config.yaml
d_mlp: 384
vocab_size: 2048
activation: "swiglu"
positions: "rope"
qk_norm: false
attn_scale: 0.177
init_std_qkv: 0.0567
lr_head: 0.0084
grad_clip: 2.0
doc_mask: true
Each number is 128 + 32 x the weight over its row's rms, rounded and kept within 0 to 255. Layers, rows and columns count from 0. Numbers have three digits each. The size before them is the row's rms in percent of the matrix's.

# layer 8 attention query, 96x96, rms 0.106, rows 0-95, columns 0-47
094:139157134139129074122105104130066152090119149195113099113068118099115113235094148159126139125079131102106064132153069161134094147102149116161153
096:149122133136102119133107136110096153098067111179146088118129137154121119172079090163126166122116191126074133095072122127102164143082111174150124
091:111076152149090142197094083155118154087069166162166098142102128137171112126129116103188176123050138130064093101119110156129133130045141136149148
108:104088114170157114094087167144126081108162114104109146109130185111155160108128161148150135125113127131141117108127127097164175086124169131185150
104:142142064026116125146164087090178125119152113121175173078122139187128166069135137161087102155134101107161100152139125139167135111187108079114148
105:130098156118168138081077086162085130164134135124039122124079118110156083153145120175142125064098087153153129105174122130124109116093102102169167
130:114091189206155131059090097188144081098174138108071169123083121135146167157130160114152127098112148122136130091119185090155121070114106158163142
113:096169129106163094166122097110174134130132127174194148108120174173106137085118104199160102143162141091113153142102135100158152135104085098109146
103:138169140122187132147145102091158086092171142103149116110075128132157119104086110081119102084130121141156130140149106090149106106124066111162177
116:101183099100099148165179161087151142162146096124145122123125125165143130097163157150196113120155146091134066141117081096141117143186138112148107
111:097085142154120136139099111140122050126126080087136145101087111107132109141190167181124184157134113125111116096103146156119141107083180167154087
094:169105119080104121149130155083056083139099126163116125172122139125138113177133096178092152141181138128120112130106227151127116150147134088079091
111:161118128051154144145149164067145147143083191115173139146134093123124087088091087092106084167146152144130137188180108135130118114147135141084117
103:152134129125073154160106165073124104139122118145132089129175172150112060129132107111069102090112114097140086156065148115118171166186187164129083
108:106153107161143107129150180135150067122097085134086150100123165148141156110147201139146154173154108128134101082113108122166137148169211162180142
074:159132154140146138150077094114181182130125116145112076179116150062156122135177188073140111112075139126170129182101177065144101099076095140186123
090:109145125141085157083106116172122176191128112142135107155139099087124182141140186151154131155155125168131061195170122124137100133105121061101135
104:093168144164174082058069095146171132161164151125118157098171095095115171133110182125097110125126136111134138105195138124131135093089164129092128
103:100088119166149108065091129158145087134149150120061165112125133130155154147139146147106052126122142084120134134145144120170125070123145156140145
088:151162066162133121074111146100124137142179127135095185144147184102176134180154142141081083120150135108075122215133112124122131133145121138112116
102:145149080056152145189140111085132148101139097149207139146170130165120105122148086151122129158138147153092129160094073123108178113103054118107114
106:154178052148141097115109137131136103111114131167137120111083124157126127193112090106075162140127133146066115172107132104152130159120110176139094
082:145129097146113084181159139111141085156157159093162105139117199138184114133137097107081062135090140138141113133135112155141113104174117116159138
114:110153052121101109217089125083129129135116118151185160138153106141086087135136105114120156141155121172126148144138129120059136160134095121095108
103:160133081085158132185094132095123167110075127155202099136091061152145124133115050074124163138143121132091131183096144154114146185088049103115143
097:110168097087147131140069141174137132126110131140182139074123109099093119175125095199107102138144140195099146160183143105061179166128083096165169
110:145134142135149099164091088130121182153144133174134107151129133120111108109162035126152086112096160130082157194125120161122124134111057045089133
104:122125131112089122166095184115115133115171189107110205085137116083126127149097071093103127111092121152181206164120084139115098158154132109110132
094:087134099190164073139169123132142123144162162149131200068122101085126165098101148212137199123136098070119121117140098147142099137115159108196127
110:138168154105127099157157161105188151177122172099141110120147118118102140106109146099149095177139145133113130153130107132124061150135169096116120
092:181106148103141152135155150172146143130124102138133139142124137173110079070170123081154144097057109140147156153188119135163106080126100156081147
108:156174077063158140081136123123114127124162140140145140168099099136100082104112055112121158134129081138117117138208170140131165159131100095082077
095:116145120164138111089092104121123149106146186108135088107159106167135112155171171105030177133120172193061123164097101132097126100062147208150102
099:085125158102152144098137122092149133176153116151081108132158144172150155089116123133155115098144170117133144150105140163090162043119155151164107
080:106181094107066114113102098171111132127132143157156160122096102149169142074180072120104151095208139117128150174151128165115119100102127145169122
074:187078165102159113150112111134164162108161111075155096155103090126117108108083133165114165105118124208135130104173141169112115123145106142125138
080:133080183088148164176161162113136085189093066136120145109177147095099157127125087138153110150143116091142123088128136126088135152178153111080096
071:145093121125163127156170116065162162115117151154152148105133127071130071137174070140147077112164162091145131116135109084132090186085126064148120
081:151073192129162133108148146138110161135113164144154103124138118058088119115143117207180102127132141062138137149119168115094084186111086091165132
089:100144053109110075080090120127122121113119196064172135085097093151139136150156207166107163177142176192126163089124144130167167155126095150124095
110:126160119154187109144107166123151147107138098101088155102077109122115167071161144074135153097089080073140114145132148139155148123156139087173162
116:150152069156174061104092108137162129151136161132152105155127172146139119147168150163149064162166138127084111064080130132149158113129064072154126
120:080203132113126110131147156181142109097153115064094137096104072160139100072169139156101130119134088175152141065161124163118122113116141108177169
123:162148134045115099147124123090123091132106108168152104084156150090072106101142094152137141132149137092088111193107153123129109129070107067141139
133:161115155105127130065150110167107172150139121156136125176158153143114075162078149161169132139176173125098136057142129120063180139107094119084107
116:115098156170078154074156144173114069095128092106051137132166113114149128142117134137102209061097074091170169099127134195121167052136113161069094
101:130133129153125153132152161130138089165133069098085126129109129079142188193143156113137104084165071216122124124171113131148122112159158198134110
104:128057133156135161105147127206137142107146167143128102137177143149143133149110143176112180162121106087102147072133151124136150105072147118116054
079:120131097154143156178102097148039107134136085116103115100101082081092099202105166114117139097126163189089119152130137141171111101135131114061153
087:173105115147128093139117105109049161072138157122146103068106063071200129190123160142050106091163156170068132150132081157142113145130122124141189
073:200101170131223138151160168090096181069113166157152103149107138096135141171103113119117076107065170126136088133124204117138146194135142071142126
097:125132138121162167123186220103142171160105112200123124131129172121143185133098078142157098104152171111174088116114159136090097213108154048139117
075:088215011127076121092131111127112106175114147102110107133131154148166120090115098130157133177143102121124113139161057170153108079118179141096100
105:132110083131112088097114110150133116080148140046155100104095073162129099149141138122081143123171109184135145095163123138156167144116099145133156
064:109049119189140098151086094153105143193169150069136111085134089206166146113112166066113097100133170070089130146117161136161114147113136105166114
082:089195073065144130129119157107137116112095072130137103109109145121089161146138175157153145208110083176153114184072131072151169107153117184114106
090:148154119046140174136099125093148105164082073216137136121096162175139134120147074093117156128165158122097129174155140119145163111115078147120175
114:122095118069110145120113173105141116175127097105181118091089142157114082111125127139171130166199186126117134104137150158121062159054081051149099
117:106118146200134093074128127199162138137193157127105172121123076165160107182073106107130097103062118146164116062160097097131143114132139147168155
124:115152114144086156145105166140106118142122138064092151097102070126071183129173171117152142135105066166119155144155148160116109110196151157139051
141:132094157103143161059109157157154094127155106152147143141132157141097126188105113152118124162130152120088195073222174112150096141121161119128054
100:089134144139132131061145130175132114173159178120145109131152207105132078112142101151084154128133147161112148017165097097093139131139152142126115
119:162089164152111129085106104144177140152142170189170083133169149090139085182111054191124134157125171137109124154145130132096136104077130126098117
110:084160130122141128150126102117106153132124100204116095156102119181130160187054167161089055160162112177112108121126119142170081152121183094102096
108:150118061160113108132153114133046150136124130083109114158098154099128104168125134131135051111062102112137132122113118119155144124189135152151178
091:146109078128106151155159153099124127087103129089096143166072142072095130206150154110087135112091137078116123123068161068136131130192130149138082
098:124063117086107099171148134115067139085121105063126140154103123123122158163166156141089138131053112085147162164057167142122111097176131123155109
091:112075153166125104138124131177131136079189148165157106093110111111165100099109102191191190067165128161120170082148145148088184114146134135147146
080:167212085086104136131141096091189127120127141110184136147130148216144147121088089136155091151164098145144098148104103134143134116132108094105146
099:167152122164115085111100117164121134095143159145162064143127113149135076089124089175163164100122114157163121065151170163110159076141061090162146
090:158166196127127133056139110158175193114128166161136113137077130144194102094112098200164103087149159138143117104132138131120156116126038162141139
079:145149154027151122105160136082134097121094140102130067116178157165163054112154161154114127081166119127141068132131108146097151095125072131121181
104:154173094083147108071149133112138127129141126123109149139088127123193067072080102092120117118165133116174158151147121119136155088135064167111175
096:098108091167063183160088105112104116136148087143217116134194157109115069150113146138158151097110138150121066151119104125134119121080172140115137
099:077099110140105128160176142140111103135147064125116143122130150116070061180202129146142160129087110138110091113152129119162102127111193120114107
095:047142156101163123140159163108114114145187167131136182109159110125099156091170141150099186138114109098124147180098180079186151102110143099097117
110:125117180104152147102168160157139033120054142167100110083125146126158096093071164108105134116114106094117097121152159149082164095064141173133071
102:129132147154147146129132168131149139083157105102084119119186169120193090202141172129106052126136102181120058146134156132129180083145158160161070
107:098115153143113125118129157175104090085073121129092128120127112122177166188106142118083118150165090173132127112136155143128166142136211155171165
112:124135130097119136107167099064181214160109171143183090114131137140095100143109108146178100200150206144132133143121072085123143123163103110077144
079:066106164142097039138092072146114173159148145134124144085095095123154070115149084145125124107177192102104097117134118152125171115114101133115182
099:119095095109124071138101118127095206184148151134127140145101098066112143195119093175143120111103132112125198150136127154150129097170126088160141
089:109070157161110095114106162163117175103148168171144135115125130123132134175078061192169130075159124152149165055131134121072165097170083090148152
076:137167111189165124096105171159106209173146158168120098078141131076188088155098041133133141084140146148153121144167117133082146144131109119141129
100:132125075079096151143167171104108100142086057109149132113096143172130156169123135080117092172101098114081095148067104125120108108137145121088117
106:150142059070115117156116129073126195109104114163215112158120135143122140183050082145131111104145128124104142155109103117171172152135101120133111
104:131168095057105162131182113070146125141100122110147139100146145178110156148143110103148083164116164105098095159123060141131114155137134152079115
094:108168037068093121114137117034088128149119099118147136139133165115078085154146131125094127183120153103136099149105080131126098141154098136104142
107:097181070043127127154144173059143126149107112106168128113134106147122109171130126110132114215131132093092130181115077116107131141123139150065125
101:103134104123145148150104122127122151189134110129080143071220105150127083159147152160122126156113092196109107141080137097109159143132105128116131
089:111129109117138133161126101076153243141138138173125142085159126104113077119117082193171144172098172127144145181125073108123140095176047122092145
093:148106141123094075154109146083138114086098174102087129124123110134102085154114080095076105115082108172117180163122108199085101112137121138144135
084:108106095094073065115137132098108153144094183060142147122186140078079123137142134146124138191124149126096117122112051062137107111183135124154197
092:160122140188094163077167149133121095120112096137131126141148076082077179132176194149117145104134136118126156057116140126108129114120186136143078
091:184096111132123170154128141155129089145138169133122114107088137090119134075157063025147121140142100098117134169178142105186083110093105117060070
099:122169124098163131086163171120128141130164137142146185153143136119113105091162041115131126134138129089120105158175128109134136102162082140091098
# layer 8 attention key, 32x96, rms 0.0959, rows 0-31, columns 0-47
076:082106162166084079143141164137159073113093080142072112079123119081171088143139135131125177141138099152174103159146131104148172081089155084116174
077:124100187172113119158073140179169055104129082102074153095145171134126141163090122081145152119138120089116142137098148142117150099097175112085182
062:086158124160109121147089197158147068100139103134154102126099129218130182127112104097101098124097170127135122166133141151187167145124179102078168
076:140124105057090126091143123142120124104105150126119185178143125163105121122163128139069105153134106138114167139141117162185078142170170164119086
097:113115126147104164120117076134172134131109103165147106146091177189146204087109122121131173064173108099067122074159183070111117165183129109128128
097:166171170129133141114195130157096109083099130156154148133135057091147108104077119153116100172151136189122121137063141114138095127173122199108163
084:177159128151122121105128092097130128145113163133093181134089088125083143097126126177080079118118191129140139094113152142140083136176169194120107
115:110087103143106090147114108115138133153148067108112077078135190105140129155128163056138180113136131092105156121144145088172139147128139167129119
130:112058126143132119141052110123150106115128105080128153095100176127107209131131147108141147117132090112100135100164162097086148195099147130117129
115:087104137153087109127101107137173096087135170136131117110120183111123134142100105121104186153115117125123110127091093125114123155159136126176114
116:115138161100102127151116162139112105098069133170094145141131104095099157083127155144105136165149137161149118129131167108070122177159135140103163
113:150088095131131141110187205113119123070104150166150166142109102070118109122133123142143109206137098105127143146100128142114144113090154150101119
126:092181080096169086141092103141121154171192077115164092106123158134105124218108155143143113105103130111133141123082092132142122156169096093133091
105:102116133132097153083089128156178136131150088100109119091132154161176162125068160078110167078114123156114179089155125155151135108092090145112135
101:115114136040048126130110123109093177136128143097075126098123138132135134052159158107127151107133097160228121142122086154144153134145097084088123
101:080181138136136153080033110148207088154110156112117150157128133136120158094136088123086117107184165157123168121132152135133153150074156166141143
074:104191131192100111152103078126092121148153125117133113175116109138176180147071189092046099144074149098120113173128103123156091107147098135127156
057:105165157156085157182135183163117069164142121070115115157127157184162133043077193093076089151135144158099078113149113105116132144148104162092140
075:129166133127130156167147124134083178105112154097167171160128128114128100066185162158100041152127122128185133114158158143093093200168099170133112
071:167073153133119132144148086098099130107117133093100175134202139130126089126107114129136113084101081162217116101150147091170123157109083137118079
089:134094126181136102130078132143110099163164073118122113078079172131134093168129129054145141144161160114105167149136104080130079137134189140140133
113:140125045089147106139131113082175155197094145126149120111076108120093125174163109111173121113162153102114165110129126125123084121125152112116107
101:115136110159122143151098118114122093122122126167168129085110176121071152128136123112146180087182069095121131103173186082142095126081202134120096
083:190131171167123123121110184136100092154158089093162128163105129151133149111156117083130107139206118126113129137138144124078124174132101096128131
101:189055084119126129143158170083143118133114167149161125099083136126128125124103146100151109110140087119132140134144161127115114153078170090144163
112:100143095140146182093147164112163138139134141090121137120157166018118142204139132095192080136121097125137137144077127104105107186124157128142104
110:092113182126109144141117075151125101142118106124113114143145136116143107092116115113114124092134202156141179130191129062114149168177113135157177
117:112126178129107122189152179114131117177126160104162135146169133125134151092167116168172117160141089171122130131149156130135160153148149119177125
117:062205159129112171094047169142182075181127124158103110095135166103120128193170119096113126157142148142130138146177166166150134200170134141133121
114:034148155112159143100094098144170161170115036114166077097162143115112107143136116140079193134151134090051112124129072102146169117174116148151144
109:076125155175118116086104076068155138161138140147108076131130182108123146171140095147145123114146192150115101119111127127158122135156184152146126
107:092111151095123113109086097127175110145185123138085122156162187130203122134158070154136042173136119150095083093146113149111106147091167094104178
# layer 8 attention value, 32x96, rms 0.14, rows 0, columns 0-47
102:116092080094141140118192116112150125116092134137115098136114128158141101175212123126139104122091145122095160106119117160140095141128118175136146
# layer 8 attention output (transposed), 96x96, rms 0.13, rows 0,32,64, columns 0-47
112:105111159125194115127122168204154115116176160118123180127160144110121094129086144146110140114143146099138159116142147116062163156077088124120129
097:138141109090158149115119094164196144071147126143142139116093102169131151083152180096094185104081076122128043105132126146146120035125110183169142
096:150154158125103137170068136093079181198094139121085081127109175165148114142123149156163073139149105135142138148156144138153147113166113109127125